config = dict(
    n_layer=9,
    d_model=128,
    n_head=2,
    n_kv_head=2,
    head_dim=64,
    d_mlp=320,
    vocab_size=1626,
    activation='swiglu',
    norm='rmsnorm',
    norm_place='pre',
    norm_eps=1e-06,
    positions='rope',
    rope_base=10000.0,
    rope_fraction=1.0,
    qk_norm=False,
    attn_scale=0.125,
    bias='all',
    tie_embeddings=False,
    parallel_block=True,
    init='trunc',
    init_std_qkv=0.0322,
    init_std_o=0.0322,
    init_std_up=0.0322,
    init_std_down=0.0,
    optimizer='soap_variant',
    lr=0.0067,
    beta1=0.95,
    beta2=0.95,
    weight_decay=0.031,
    lr_head=0.0087,
    grad_clip=0.5,
    warmup_steps=200,
    schedule='cos',
    final_lr_fraction=0.1,
    batch_tokens=32768,
    seq_len=256,
    doc_mask=True,
    z_loss=1e-05,
    train_tokens=128200000,
    steps=3913,
    dataset='wikipedia_en',
)
Each number is 128 + 32 x the weight over its row's rms, rounded and kept within 0 to 255. Layers, rows and columns count from 0. Numbers have three digits each. The size before them is the row's rms in percent of the matrix's.

# layer 4 attention query, 128x128, rms 0.178, rows 97-127, columns 0-127
061:145136155116088116135111126199129129105114121150164136085143107126156106107142122087131112162144182159160123187107190085129146188161127153095046136112129107102147067160089148142142154086091093097195093160099157183141127181114092085124097176091197206164120132103124210156159106146126098126133125100183158136110098168197155110130129135137124147175102126108142152169158156132139125176148
056:122051175144158125111102164064079135157110138099112114124125087201170163152146140115113120072078146083092096215128070116149192118119122084092144161130158159145128132153119116102125093125139120103164090112115119138114127147067115130141113172136106175149072131143107164124107117147127161122110168160179105115157102159107226111112045143159130087086123109083201136112147126161139094144133
058:156100127153093071118137116161108134153150163146155104129108120149130104114104161124119086102097178106086162127102088109131105192121133086079088158106140193160198138122146124102126072165110160103136115163074131124162102114095118153134172039083158094138111110113181098091111097131077099093091119103113130093098077142114163097103145190147083100125146197192183173085115161099129108171160
066:145170112100066136138122153103130161100185163113119085109142129130154147113124116172068156152136092151181152119159132127117104136148130098066170134175096120178141117126146064172128100157098086087138115166128170126121161067187086138128136083109143162161171165105108103114116123060133060177143055123131105088115152152113126107102218160113083184132136117090118122144092096071106123194146
069:125056140139106088118159148120102083140112125118165159156121097143144094153161120120090081101128195144035089149105159172168175160151136073191108111071146150133165125123104105146143119138174153101128123098108100169182101178055097132150104138081098141149049126168121136091132100126090129108142128139122145108096120127177161133123084183132178124113112196154193165106100156106091130085153
062:113155131115079117144129130095139135098155106114168129152087167049066099157126172109109156178166166137134177077147129130119147152087108141138114140119121150167198132163164183085108158085134144111094114122068113108189091164135127082105143074120139124110161112167136156136106190149177101151144120070123130163192145102144087175152208135169080105154139125189095111117154103093178162135085
060:130100107142120087114129146128138137157111111062145127078119105122175124115152138189152153130159153082122180135127124119096119159136105105062160127141116128094152146173148156172140167125089157105109097166113134150081136122191184056102214117102160126108099109163186133172133113084171119183166151067137120069148137168095110151121169134071125092142085183139194183137187092144111143141160
079:175181141092117113136148142155165098075102133132149065127098165143086124153098162110130127168148089166174140104151058090118125099103123094146159169125099121167106100113161132200086096086126089128116136159115090121113119057121144156140113154149119070116149243169097139141136174140177115122154078135123132114142179105150151162145163108137087139092161145120101122205070123099193158128098
074:064139201141124078130107131106133109130074156107141112131138133117118157113144116103128110170126147097102077181104115156115154089092176098156147112155137151150103103113142137189182074128103154142166120108119088168102098128099122166122132183202105080146141162244110214154142159122167130111116091179151146134139204139146132098097128126123118099083150114128126084169062179113116160156113
064:103124172132136124128111165134095102129102111092116176095155127161115155109110147132109076195141147124061126143121132131173182111148128161106113119150089181104129083172068145149096122048109106171092130097092091153187125142134179085166071117137128074064125138172147195157164166132125142094085088133166172084133164148074146081100106183118129134154117190140103157118130162175126177099119
068:092123176101111137168087163151103082112133205126146188113126126097171120184160104125119146074090132104063126152095050237130172141129145075174107115112143112079148098086134120142158122116135143135081114101118140134173083143097086167137116107123101158078087082118115172088173165104097141121148098112116136160109140186040120108101143155136129096115169118128144091104096132099094159121139
080:163085141165132084121142160166109169136103192080125118162136125145151128088193127145122084131098168098071107166048183140155125153052134074115097110106140152113118127157124117129120089171145155155168107091118133168158137197056116141140082200160103145140138135132147192112103078124135142076114133154170119187125110166187149140097125172160168142115112163139157123122154147158066113138090
075:122073153087175091113117093165163120109145132076123158100067148153104124113168082159129147098079130100085117125077095172111116127084148096145121103125155163128148072112140084120152168161133145185086214093129145149160122107172116148124154109143112116100126138103098114142185196063169093196142134185165085161116115130093168080112088113105147163086110139128170087104167099155090171086126
097:177152103183163161215178145126171149118113115128101115093081132108152136128153105068099128122093050194138167136098130118086122160129166125148159161109132138128176171101081134076129173176124141082160124118119120093118146133124141170051116075121099150142081099070132090167106107142094166102153115090135095184088044123081088119152156103173109132112126081129102099104147134084112131128144
104:095108178112178101047082129126154084127208116134138101109063135173114079068108124180166147100112197132098099120085144138120095084133128130165105126161156088159082101099147177114131131156159150151142139122106127138145131112163091114125165097138171178106152115103121111146141178066116170146155131169107099122156129160088141069124096079082156127083170153116138195161153126113123198083157
103:128113132158171119161144157139064140100092138148089112126070134145083085131179153162201083160131097098165131076152108167146117137098128090104175120072140137107184083097109121096076117106122114133095187116150105073137069128166150092192076102089100139105177141151141151076163135133166138098127180155093116110131151126110170076128133115146086108098082159135147091144172153121131066053143
111:105189143146093144146133111118090151200130118151202091115120087103116086071105136157140113158134141095160098178179093124089183087148119131112150137117128142096092120129153076157133195093110145135141161177104118100103165090143129120101110101170111103199116140140108060121134110104155091109074080106122172127126120086167108120146136153105045093110120097111104080077122191118174080117192
126:131104104062115103143157115133109136152122111099137116134193192136131117091159116143142156092101148133150085172127048143146144080181117130152114187096122153082138146111163043138092138110128107139080215118109113090136212144085173166164099095164089121128141131136106170143137135117139092127155111144117124132097134109151120160182093206147131080170149193144134101158170109103173059123126
133:114169134139128134106169164121110118115157088106170124146145094161083156095142167143186114155105106138172098110105160082112173127067134169116103086072154145138115127139105082185184106133097128101125097146087105127182175083100094067090153120137183131174159119162107151168173166114135158165155173127094178092116119110105133056095204151165102128100124180149143172192163113182128146145135
134:147109119148114181136108152139141149104100070119136182124167088144035149064124174145116120105120125145159145075087132104105113135070150102065093130156082086145081109101116093167095102149202090083134171162104134084105136161125108117130090164118160142119165097180094189134122120149118126189144127158143106123201110077159129144101165135173132166156179123119076138080171155149096096095108
131:107125129177109151161125159109148173104120208136126071110162083097150108095143126142132098119080111077117118101128100108113119202167084142183105107161131113141178087137112149157071061117166087133162137068135200082103146164087123125084137139145107106066104076086070092117125158096169178162170106083128182093167077134161120090119103119072133092140152154146121144118106109111117104140147
131:152134135102147140138109151143106137069181132138177107126103086108118130146184073130157174215099115104125137088139082106186128112106156123114153124151145097117166150091078102123148075086114197179170150140152111158129124107095142098080134159148124146143090084162114109120005182152147130057188143173153117102158157138164111175129136162146102141127122092113138160063122129094124114119089
133:064135148128140060148120179125117124181163119105145186116175102114132105177122102096100152174158077109087122131173061101057167155088105119127144134128126148083124125116151132112135137122152132150143060079133102131085143232160137154189133131165127136124142140143141110211098144183132092154139176198082127074150114155135152122115163168111160115091179167148150118129084102144146121143157
144:077107146126099100142139170114131062142137139086133171086188088113155133084098106118120108136150046128083149158102096098103126152135061079053144160132181108146137175160086150105151126091133076152134203111105084111139092104136096087120115151095140128169150175155131148097117095142140042140117126101121170139167124113098149129139086085097139080150123161115113106152151118022119154101117
133:082147119146079114121151076060121137151125120079145147155058088151145153139120127147167136166155066107120129094093067197126188154188102154118132127116060127138114110125148162206135083133137129111160099139108091195171136149148114115061131105147111112176141109156159117129172049126125122198076123166129092132102110102171184140126153158171133156176127094117080141142129129143171140136101
141:104143116135179124116159111055102108150185140157098158135142180162193168081188149082134077106147067132112195108187145064117165070150162122147126122139124115148105168140157093105149145118096089097145111109144084134134081135187158152071144097128124110087113071162124138137118154167134186128092064152123152176170110162127119154146087119133172104105083115138150119141184113128083185154112
133:062134157141163114127130139086165140098107134109138124132113101035099106099074117132173132088186089145174168198104124088109138110146165061098116115119158085115189126093137127126157161183101055119131083143137177129145116081114105133122110053195157139120149076130150180142119134108101153112115106109166167151132161143125114176118158129163144109159072125164155143088077159131172112122061
131:150082130145099136166168149117158118074130218127097104145168151154116128130051168168104138085173150115152110130103124131163133143133128163087122125128141129058110161117132046127061099117106083114087091094153105130202118112141171065131137131132181124115081150074136144104104107112198131161126164219158113165162123091130110123090150134075118154119123062111158107151110120129159157112169
142:086180099177128075155110098131106118148163081190128111157146109139200166128118124156194060130089126121092171145136140136147084161129105140077163076135173110108123159035192150146107126164138136090127157059123151124135206116138147079107141172105111112075114138154161126147098158133131130094079168102150135196095141144144100090115174158156142136128122142124111160136115064121148077097117
132:113152121106144117161083153108148149143137174157068174172113074142136174136138056167144136137161143122172160162101176165102137177076186123154167155157142108076140112189128149205151148166153126104094175144101050084102121136143168055136149159111120132141078107115143145149117186118089079114134150101136127042130145155128160127109097106125134109137135069160183152140146146170142137163164
135:191112123121125103075133161085134095134112098087202129136099108191079144168112175125105112141139187094129145096163143127161087158126158135178134169185183121175081149110112154104144210145154100115108169133174071137140183137107162090108141110168130128110118096142088125076130151132145108123121162109122168102145121114116086077161131122110200115111211077144104063135076162105097127112130
# layer 4 attention key, 128x128, rms 0.191, rows 97-127, columns 0-127
059:114144081118180132112148084132200153068167077147152099140133219172130122125092117026036121126164106139145118112161099162075157156117093100130158100102119188183117134167136107115151144147160156214139166126166116084116095132152167139087106149136137143102140151132186088086128126149153121118144093141154119150116133100086140097137162148136097149131112146144100074109085166146137180155111
049:142167134145105105140107145191129112185139168136125110071160114118095120156145112149162092173096185181081112038171137119152158134142118117137132136105084108164133164160119114179173123132090136087114135096096088185127076165153087111062155114146152163049106138137131148136099120155129094133154149090127180124131124165162069158123225124095177173165146103159125126122175101124184125147110
050:165081136158094168127117171134161138184130141127157119108120136122134081143137117106130117143116106186098125109094078128111174148116113080088153013162063112134085172150122082124143143095109138139105131122128103121130152169114140144083094186153123128137115146114087148142135104208158149068170091119145083116144060104154158134106142111094133154120083122030067099160158090158149137166067
050:105158138068190144092128100151108131090109133172171165127134137147128139120112147122093114160167091146097098088149067123122121098103126158158156113098089113155118078109139081106125164145132152152116145131114137088109162083149179094082097161112188215095117114141118108176103109164143161161127104120118133123082136156175127096182158073177204048035096129118131100165122133169143176091120
054:127114131140135133111119076123129160113184076094123104173112187118165157099142147077116119072151139127143126130178165119113163120125069119071087105142123209211184107156117161090132088161159100174151119119151167086144106057109134203158109136129144177108159164134122140116117156173134129121135129143189104179174144157105131116135171128161143109165135119144043080124090161090136140189102
055:123119128151104159126198127173198150156144080116130141148119087153140040122127144176114127108127098125109185143162157130103133128166149140073112073118138150182132128141119153176130100157169157178115137091152170158131129153121108090113086207109148122117182111142119197187161106149155140095148102200130160138150089109095109143085090144111091173147147091096111131174100102084097185074078
055:140110121120133175124169126195167093128098122166189156083048109148095060132152122180122121190131104135128128089113057165134135121123159091139157134131182100196118107107142134173107131091116136119152109128100143135137162128123141132118087155072096077148106130108116065159115124178163129090149085151130133113118011116190130150135136071143104115115135111102121134209150112137163184121093
063:126156109174171159136184109139176218144179146162172139133114080119145099086171098167151159067108133066092139132112089177128105159083207135196129090107177153125096122134155144144118144126157147172156166145165161118113150157131108163117129181133113064123112076125137099200175117118149126136094185101098103180110095095098077110130102136165137112105104103176109127132135137141111132071104
072:104131140123184129149147124125185169164151129174092119155094137113156102189126201166185121100137125087144168097105114106116163065127162131139101194053180151086107162141115159170138114154129121141132107136148192066116134101073057131101185123099121110117077146117152169127105098115077087131110137144073112130068118178068125177120117143157149149140180121106132158157138150106117088106074
067:145093164084127114113126128161129117134146163096144114119149154082124135176115115191183136076128145048139105135079125133078103083095088128137099092124126102097118119146148189192120103093100098062140153082121152142110061110122114155120142224183097090162136137105132191147126221100053160174147156139104151150178122109096158113118111132159118112162158127088120118166151107115097090129113
068:133125132120131091102151147118178170127164090090122045161165129118179153098138110074154134076169160126109065141181179072074137117166167166128105133130104194124103205115124130104143147131154149174155096097130178156122072114075098160145107157174186124106122196160153154068120139132114118140137076147124135155180191115177144104133119140140110187135137133137124099112074166097112120150149
081:097128151101107087157113127107126105070129116125156131154145204105155131180140182008123107188124147154117156090176157153116153118140092132100100184095146189103129130133132128117111094162156137175142091090107102138119104133115093159108129120161193164120136161133112121047132095155117086146107135118142185109119163113154176103153141158148110087181088144154107115086108189128136071201171
083:131146091138152078142077129150167073105120026117080098116170137138121173084095184087130131119193139124151175186092107142066071092130095130156101091101210138151157140092103146150136128097091174145152156123168165110127137109105167087174157131103143123143146068070078076112155139141095171129080154105119075138158094098123107137152104152118161157121163119135139157140121122138133145131195
096:127153082170217161087163077115135161176144147125135079139099091139133097098123066197078184083147076117157112152117159110147166136158157102091102077130097089139137162074088129119154138132086093094080136155146149119147053072127139083156146161087107119107099101116164117138124181111117148167160167141109093191091148129108059094138125172156173143143145130134104129127130106141143125066106
115:174109118181162174102128089137108163172132150172100109095049073138110138115151100162128075092122153109160078120081074103159166138134171117096213171135154066127101132181144127085139146116135120156153091209116126114145145119102154156122126111117074122133094106187149137213129166127108123142146110152165135114134102148126129096087201088104091164125086116100126071178129132142132125081102
112:227124109107110182096148108090099167179100169162160117193138128117134134170222127159172168120136159171105165112087072102151135177111124116089115175188126134170142118166215080111136117161161126107161087092133117080132145150122159122150120101182149140100139150130114165153085096075180146120150107162116094129123142160120140141108141106112115138192140080109127124171106178114149157145103
119:150112140093170113088151115092108086143175071086135118094127108159124156187093106110158119088086126161182205116145123168104129130168145164174172121111089146101102168133096185167141119127102089133130099126196105158157089133170104143129022158087094146124097174187126144147070149090074120181171128111143121148135107131175158118148122175126110095174167120114111113175126126130131125061132
135:159118115117155135123138110119114117108208152167143094147106117083098109145133096176131091149118151090082065163113193058099164063112150106162104154066112167130121139098148194111125099198065067105110129154108095178108160099152144199151164139140166157107162147130103168089067137123069117122109137155096141138142135122155087177150109125202147136132132172090137115133095071127121123133104
137:129089116160105123151103149100135074096161123132147114139176163168123083172097096122139076160097131150171078138130169126161120115162103097124108114133066161138164124104111096152126145119138132113068106158116132057161089120126128139144012089119159091095143132141130079158111139119151167111112090101192046110156137128154171177151081104171179151148173150130125187099147173179097188135134
132:130148160146158136151117079086170112141171135150053133153193116155109136108206125080184144062131176143161083152074141120154135136128102114149112154098089095135064122093147143160125138127147168139083096122094120149160131083090138106045179113110146149143114146134138091127173087103166150156134116160140127077179154160111074210101135085156139116162090143114077092140082122108083083152134
138:150113134154145139108106097100084112068188111120104217139079100100134089116100140060129115050096154093141188115155088113152117139152096077120119100096152083155142165083137154186121148137111128120126117121201152115108151083080131148107123134199139085134108138076129185066129178098126126175093102141090088124086077079138110144128128091137173122067090111147099157079123139147140110130141
136:092160083114138121137136125161161128103139168099128107153164098130168145058110139082124148159126113179152081118124086185138075069117096145093145149165140136087100173060101132088132123127141130109144078163136163128132202149157098119167094156139144119170139142120096193133099148158090134101081117182163173103151169099101075110104104103133105153057139127036143197105144068092109136139132
139:096098165126125191106139179111086137032150115175159121164121128113201144111190136073112142139130160176191107111170126084144098141147084121156147103099096147118082098102144170147114070128134149154136137134115059112106151099150155133186144150154109098148133093145159157177170068105140087118140130131077135108103132172153196120107087119094123160113169099109148099161115098076089178108180
136:143150144106038202129123122106158096119121095143140179102158114132143148151082071091092135166133097094148101205141127120206097140147142147133134182145132153105137156139205113162115133203104152154132172117131094178135156140136126098068094160102065094149162150154126161142179082147102112146141070122083155178151092127129136138087127152140133073154084112095120130074109138108127169135189
136:139181164159104016113137135151097156104038095123103106166088158119083133091129113222132145105139071084153124161206136165099071135083125109147111148130111123128142122091093139110093121136151092118127127156128111168140169134132120084067159148164124134106127152139202150182088112099152143177161131120097089121133113195147166142090092107154102114111143115155091170106105131110098099093121
138:100103151129137075153087128120143109064162153105175130087147128137166121101127111116118105112150143069104184163133092109188145067099117138168115153167145171142106127146040162096161153128101065086137146094119146094135111142081174106130130069043153145141122136121145158178130104114155126059159139175124155108151127120123135150204153135199067133127082130157113114149106186120097142190147
132:118154138135119150090125054106194103139106108077100084144093160130117061090130109104107153153137079124089140150202106148147140139104119122094130144090207099176064178185116171131152146159114093162110143144116149183124143133145119081151117057180069096057123093156103178172140141117127176129102099141163147158138173156195094144121132118125121169158106146128150124165144172161137132138089
137:139113103175110143096114120153143088149144161163100124150194091165124132118126101146108088062144126107134165061152109104116108148163137091146126141154107169140098119209125108131118084121144160193128104151155113091146098115175156131075135087110164154152132087100112115078104172151057090154129169217106164149051126164221137148145124115128132101155129152156143177072104124136065132149102
140:146129127122125134169097133165177124102095109187105067160147129137145180086151134185133174124105160139113150154165105113154161103157174110106111134121117090167139119111123177121117187177103117140192141117154052127171152100099085119168106142061104066163087172118178080110068127141061123116105111157125177134141132110105122134095136139093197150087156148172112120130121153217104132085086
134:126129134108077136133100132146115141144168169097096117127130087118172102115151108139129155112107054135155115077112097186115161122122118118111161165132166190149081028105060140113164160100111176156066194144112081115111117107102142125134087098128153145067146171111113141180152180135112099109112129065106077122161127100092101088106079069145200133174077127144143193119106122133142125113148
136:098090037114144140119135131110135126162126086111189172183115101187098115119084116150114162125160151133114106086147103153140148174176117164122149136109100125026112138095086128075099143059165155132142127104129139096106145062134164073128159155081113133136122134140091147117151082147114162101121123133047117145185090130100120121149127140173205141180104124201124134113134191144119109089099
# layer 4 attention value, 128x128, rms 0.241, rows 64-87, columns 0-127
108:089147140105193166094132124148130160154089131168096090164104116141163165133164167171117081059101128192123156090140146094111058181132098089089129095139101102152151182180115104137062130156100164148210125103126147145146139116146164196089114105106103130062126142156137134109160106080145092114093100131122151139125129142078092133114102181152165104173099083169139123152095078173135130162174
105:092018103119115094128194146105121091106143141119142067164134121140122141118151121130169147156189126093114110103155109104162188135187114204202128104146121131121159153173136121145079136134169116197161176139088118076075127132147098167120114164129112125099102071073170135108109145104094133096133126078117128070084121103144175167162154091137126084117123091138205123094137154136136098133114
111:067129117169201119089120173121124191159124140132118153127094133123120122125136141159139139104176069160139107143144162113135188152133091115157102092127106088120125135112135185126080218127081122122154184115125074134125157072132175097121148124110161118063100125104134170107065119138112140136157123121154096121107161145105176138097193101072089053128141207160149127125090185089082164146159
115:063134153116092144117091158124097127117194132091111094157132134091071119086155163148090128123150154110154146150117149142087164099106145102154122140172154124123157170062138102178102104123144101144169101129174067135126119164159091079121152130115135204107134093115088148140164122134148164126101105130091139126133141083133131094108255087111141027207114138125122122123177101181141119149121
116:122125153108115113150136159098086051176123145161124175128116158168103070134078105123106075110088083201094135044165133150097151091138106134143138131165179107104154061066154089131161112136131116236131171105149117086145177112122100124158173167138147154111171147108182109137142081085172174078121119140145135111132131106158101133114112125123098106127105110091135086129121151140134095072077
101:125111137099080113106184180130087149122157120172123162087151113144139114091082144114190120133181125129138127156120133153149098087089142148149108155101157174152116114139141138119136087103116207158145090183119178165135103083193163127070105133115124110078092116131125118094156194130135095182168123174139111109110112050110123169091146118170162125200198104190167080176159131140089158110114
104:081147113109161141158099104070117079167115126088070096124112091137095112088151103172106134107110111139175130168193113135115139172236099144127185153110146173096199102113163169100089127170106133076136156161107166158073202132147107143180149149087111148131100143161101150103130156141154096124088176143147115068081121111179138190136101095129097146121111135116089108122169103119120125159159
106:153147058161131141084158170119087156127103207120121193094109147130207151159103151109137092111104180121119141149129103115130140167116156146181147132101154081129151157115124142147072151214143126176145086117108167156157129164088102122118169154119108147127208148108115125173136165138169107114181143132144077082086120055129142141210116112168094175172150134107115142106065160110141135140118
105:129199135171129163116153128088153115093174095140128094144117131135078113154131070103173105108120153135121143089166193062108167156087085136190152088150124138104137087161171120109132085096106115128133074127180134170133227145126141074137118106135127141135100116125082112125228129195068083141116101090144169115115123137100150167126144127120162087066074128114128172091089146116119116145135
103:101146112134122133140140131100110188188153156122137081129147134192151187141135146202127074159103080114105119130072131109141112096106120126082135077108189119137183159130086136133160149104168086126098165114235149124117175134146094100154148139156114138172116115161183141134109098101133155156188067148116117111191079144164104188155093134158123108079140121174134064141071134098120158144127
104:180106144107130102110178132170108135159102083218125156120125139107087107118136037080190176112106133131100178102070050178139072133100086128152156142106145100152132134124115148150058142091089078112052084140160099151123103171135086118145165127180121112137127140126110164131098088149135122090141113141116112144139133101096096134146099106130111167093084153109180120210147163169128144114143
115:136099156135147092078052143174159089152176090128172168115131142135132162124137140117134120128159137103181112091130143110116072110149124150109144127065103192138123060106156101155139092151122071132167155128128159140083151098156090101107113101166104158170128190092137153085144149123091169099073068159127055161111151164110108112090108134089087093144093180170119113156081100138183092148057
105:097053153158109122101132150097153124124128113106163171108151111106124166067114099084115130109149206111111134098176099178101147160103097106113071128110127127133107189114110079143138189104194115145047104165103078129114151146107140097079141161109107105147088095150119085136121158162113119061105127146165184155095128131125137146188133207158091082101167118165127161161141129117148092102202
113:185113107070106169183175164182094118103168167139098101113106154076150126140105133070100141126147134118071107177113113142139109173121183142154140137109152105149136123117109085154150107164104087150162160211053159092124130114099079055146188120152147136083092124137138123131080165106115134113187177118101096112156114224178116077152109163123121110137142121148081142163108129168121118112111
107:180161123153119093159144138120156142117199148110170150105137111081128049082119138193211199165133107128171111110065156090109113107195166103092146180086127104152117087108152113166082167168134163087132160139163156076128149091156131123120146147055101105134146130145208107108106122130114135101175175108089115144144149124120119110126157132138131082125077100106126142172144137066112149176115
100:147154124104046175136097072119131092109103123105127149113140075109160138131105132151158092130085120136104136132112157163004087079125089122181135157152160089112121107143147178159088129138088144141137108073102155156162155141144159069122127165064091124120080087105079158133059146045103147119106138113171093157145166190124106097092153135166081101139109116142119135129138097107106130097095
111:100134137075139142156104137165156134129135107103147171145128110147030166122131082130119087122125163165137188071109129095126117108148087125134122122162145142155112096126121137143170121149124120190139138148127127184116162077118100133063133115175063130136154159115144180100172116119075178127169196094131187114152127174082125119173106109157059094109168129127106095058053120179144156193111
114:153133148156158125169090122111216122200076116167164157062132126152156106120154141060190114149067100129104096186159114126053142111117172128096155102142092104138122160175113114111098117108178129118145116118132127136138089131101094122175103134164149138160132153158139132152133143117177115082116184164143173127173101096136127129123162117176162012137126084102088159169111121167153146096097
107:163127212091129188201113120159121119178121158138165096124112183066114109155098134141069121116161135118082053153161153147071137096146074137118124156090155133127120137136177144122117127084110145187095132107165146107117129134191130107092160100093127119168122143122103136129082124094135140153181163100106123123119149051094115153146111148173165178108130159147050086099119134170045151149115
107:153069122115096119137167107176119116172117127116127090090126070146143134134157171107164168161132115161162147088148089110101123089162147049114139147143150105059187145067143070143143109069123155149147127162168123182125130146062135146149129081122092112170122155128114098149138110187137154121208123122120102143144102197171125128079130191185162131132143111180117145153116170125157205086150
104:129145101143100094165120077046122116158151149132121114103129121165127113098149140132125146077133112148122077183087106105101099125187141129137122097138164173174135122098118176149144113106164125201108087093182141138124112121123141080116070105177183123142141115082086127169120073127121149075119177139118151111096130190111155051085193107166135156085101123161160072121114082127194165178172
105:187154142110115120140128113163152193182135106172130143107145144149174178118176158183112080093132147145119121112147127137162146142184144077149162100136135120126138162087137128157138120141135126089100194119160152114100103110124132162111163133116116120186147089111115091206140129152113173124064108147201120123120155118189166082144136180182137096174134173099194142051112175134050093096103
111:135089150059121144160156119121064164104056176101131077047136084067062121140132110052143124138144112123125145109131129096085111123153173124143126081179108194184094177114147150116127132106120069133128170161217131126147179085128121094090134099170145176092113131113144144098128112151095156169093185144176172130118154163084141158098080088115117136123111107092136119125142143128111119133113
108:146133088089069177084151140124194094128097115122148033148132131122189094171111095111123128119119087104137168109132125165194113150079155185154119150082118071124114124145150110167123134134178150079096163170147118124150128136121100113206117187062131212194060105132145136105116127076151158143114107185160153096120146117149135142129145127173124182172142140142126141113131112136135163174147
# layer 4 attention output (transposed), 128x128, rms 0.214, rows 64-86, columns 0-127
105:149142078074114134123125130066138100132053145121143117147132186159096145145137101118129140109144064168098119125095108165177138128149077103206137157149127151103142157146151085096142110157186145155031165140119110106076133100119085062102170049072066079196111124116076084139096140079138148105136106118159102120140159117113158165173091143116119136110102129104118110145113088127094141092115
109:120170144184079135187089080107125119101159130096108157193152130067126089099197137060145140082150177137105104135088151169151128105110182195099130143136153128093167090121133133138157181103158141134072097171113131126081160083126124123113087118115119167103148076169123166131108131144151123097173146185116122123089144102159080116091158122200094210132117127141157139138161116177137174149159
110:167175159187105130135052162148157104091099178130124099197127135103116173111136094149146109195090151099108136159067126106099064071133126073069140101146087138077097145148124109089133158139169133168110126141154127092059134106138075170119131148136115107139134172113107066135101128158208150072076163128101161144155115150136057142133070140091130177143145144116154166112124119135145124115154
108:125100113138117154142100190121106115148109090123154194119127099083096085140153123155147159125180101077132144199129110093091072125200118166112176115093085137139139167186172111130159118140112087173094078171150032153069159167119137187133088072149122148145139122118161137161103174122153121092124155126030154109095106135130180161130155122128111105096085123106155141114174113115150127109137
112:135141177180145139152090134126104152114150169060138120099090131167141125121098031097159096102078071159120075151151153086173149157174110179101132175101104159193190155113127162099146134110161113084138102103120118113148089163091126104116108140139137167110124108172094129149131099084134117077085177151126154104081113139087171175076142178140139158108104102153128071144191177146126087096121
104:146094160114123154125126097160083082157108072116128146155129145074115098147137133117180149115055125117209166097145116154072148141200096064124114139139134084140141122113170162101064104187117095079109109106110099153145177146163111115140113141144092113104125104103130134111119097160122144164146118078128179146109178088121082140133074075163089158151169187106107124144131094218158077089098
104:136106115146053105118109131139112143107113137129149089112121087122122125119055119080086102100200139122144144115085103136156099170159173111131120128087141150157148071165063092131098097146056090191078098099086115081144104146144110124164118149148144128088205162140134133133136122118158174131107112096151044095158109105162104139129136093069129142180107091110188128124148147161045099185144
103:091139185080153150146130152153107186127126096137150085079111135098101194053086114098126109154100120076153159140119164205191122097162149122178115074131145099101156117131153151146146200135110134091051164128144069189151181135180154119093180152125136193155135142153111153140084102150147115149118127165146128143163142081113135134104189137121159164083123125152114124169088112170155117108148
106:100136118114113120087141105164175164150154071141148118105151149153164129113144158134095175179157095091087144197110102083130099142111175166061157109078136192148072142110127178144140114128133155078118065132140148134164135128119100097115147111141074067157166126155111105159111145097113120049151174105163044048115181121116055165148103101123094168116103092140124130141157108123126093104135
104:118175132140082101108115135103153140096120117126190118155111119078086113186102160155112124136070143171133112203129090125081095163087084113160146146146128098135168140139087161060142080184166168146147110094161139170077140138142118097100172184115115110155107116149122149056124182150143089160108119217177088145109097137062175109059144173109114145172129119164121151121149126144145110158142
107:176118145082119220182126137173110114128110113104140127074118073172136132109164123170101114162086140153114146086103149104104172176102120141105123111134136112104095116178121120084174147129072140139108149149150145189141138134129140128087129148203049154143173089153131139133174121133112091162147136129113116198139145131128104127114123173200117073185112082113050126126079143104065079117176
113:114138130119175161190169115127163128136190098105072105097142109122147164083083153171125125112135092160125102170137146090092122160060108138088136127129081135095172140198127065146076133169154149123132165155093100087168049148069140095121092095090113074114134140156150157132149089141232140153097162072082124168094120115108139114121125189098092153130141128118148176109139140149153129150155
108:127112109080154125089132159123125126113105078113126097131081149102082142106122107153143134130087137061096139108155150094072197088156108159144179195195182113130083110181148141140155164160054122109131166138137160133071100089126105133126155169091137154110101158145150155133128134160091131138143123186080112068067210149180131113140107114138101059120139123107138108114131167132182110184181
105:060068136168120146132107133135110091139164122143105128144067135122130064080176195125200138158149092116185154089149129124131133093073196100164106146099149080137106177112128138138124180145203127109118187165108096160107111194122132129137133186145113202116090144124135134157128185164150106198143136148124152151123120078120134142155193116114140090125144085167136097132152171116096110149165
103:158166151100172146145131146112123108109150145131127125144106081124144143138101151118142137114174149128137106127118117109100108090053173125133138094154065120175144169174172183142090144097141097108143129135210161106151183152098098154124163123152173174099186114088090038135125124132140160150154149106131166181074110170089151140122143117118136134188128158098228110083073141218124115111128
104:125124099120143140100094178169150189213091117161170111147085130116087118103115110115124077161177145109150128121119118107154128088105120090121154140074109147186150061105133131110128108114119139112138135131128150113131107158062147160136066143085100111229207130102154143178156125113136058195095149127103209125097128128076181119120118103112154146141159155098138100114144123204113144102152
109:105119153121144187146092144083196186154084077166120149163149121148180115072122174116151153111143085129111084124082116093128122171086084105118166102138170133111186122092136129080127160141133134143137094159137108100182121081095157103146125108152198091170054144192069129077188125135187138149115163125083081075096155113107122129126094155141124123167108100096130093177151151131140082144147
115:143121153093161115125127162176096099094080119119090112100128163124119134104119116118061152139173102093178142092075124143187154140104101145167148226121110109116150142130129137092125087125071129082118150100138128163071089158183123111081144168109116152127170109079137116117124061122110114159137136086142127129127131211089164178036198148120107102114133144089161135120179131058170109136136
105:125152096153137100098093076142140147136126148161138143105045078088129130093184103155179102124130078115123095102130126121106146119145149099083121147119153126118176127162124204111167076180164134152156179150093102207140174114131157152170103189140169115148127144151087122122132098109101133142185162102165148151204100186095129106166148125102060078194101163114142123145177095111100125113087
107:043151174052130110139197178047135145124140143079119148148033083151108113136166111128136128163106111118132151137132129107105130191117136121229144161097134118204118141150108105145156144145139098170143146085096120153159099095141165163093145150120129052142119115115130155116109140135112141137148134096119149130070106153152137156152101110202138144150168105086187199156161135126136120111125
102:083172128168111130106149129181119127117141138159163136111144118128089141167141165087109167109179138141108130094116158145144102135130024086129070117096155143167062136138095139109154134147121177103168121095109127099132179097165183167119126090111131108185175092132116137136111129094191148117142105145113176161019124132192163147144162183104098110197113127132122146169176170112149083170125
106:116122132054111114084088157115141132168213192123146102126080195133166145130090099118070121107121148147120119190125181158123110107107134134163092170168174133104151133175116077173156096145137155156122086111124076147104135106117179233131131084144128156080150145088096112100164110130093118112084155123098095092136134110134167158139164107104131178136126179113138050183091134113147108112131
108:118104146164127070154100144139164104116165118109112132122160099193121111102111109126138174152183105135127060162076166133104152114071141096086153133103145135130095105053097152076108065120130136242095165096101145069122175150120146120115131105134112119067087110194114121114124116123093070107133114092132112107071106091119155120166136108131108117170131141146027142134132178134153082140129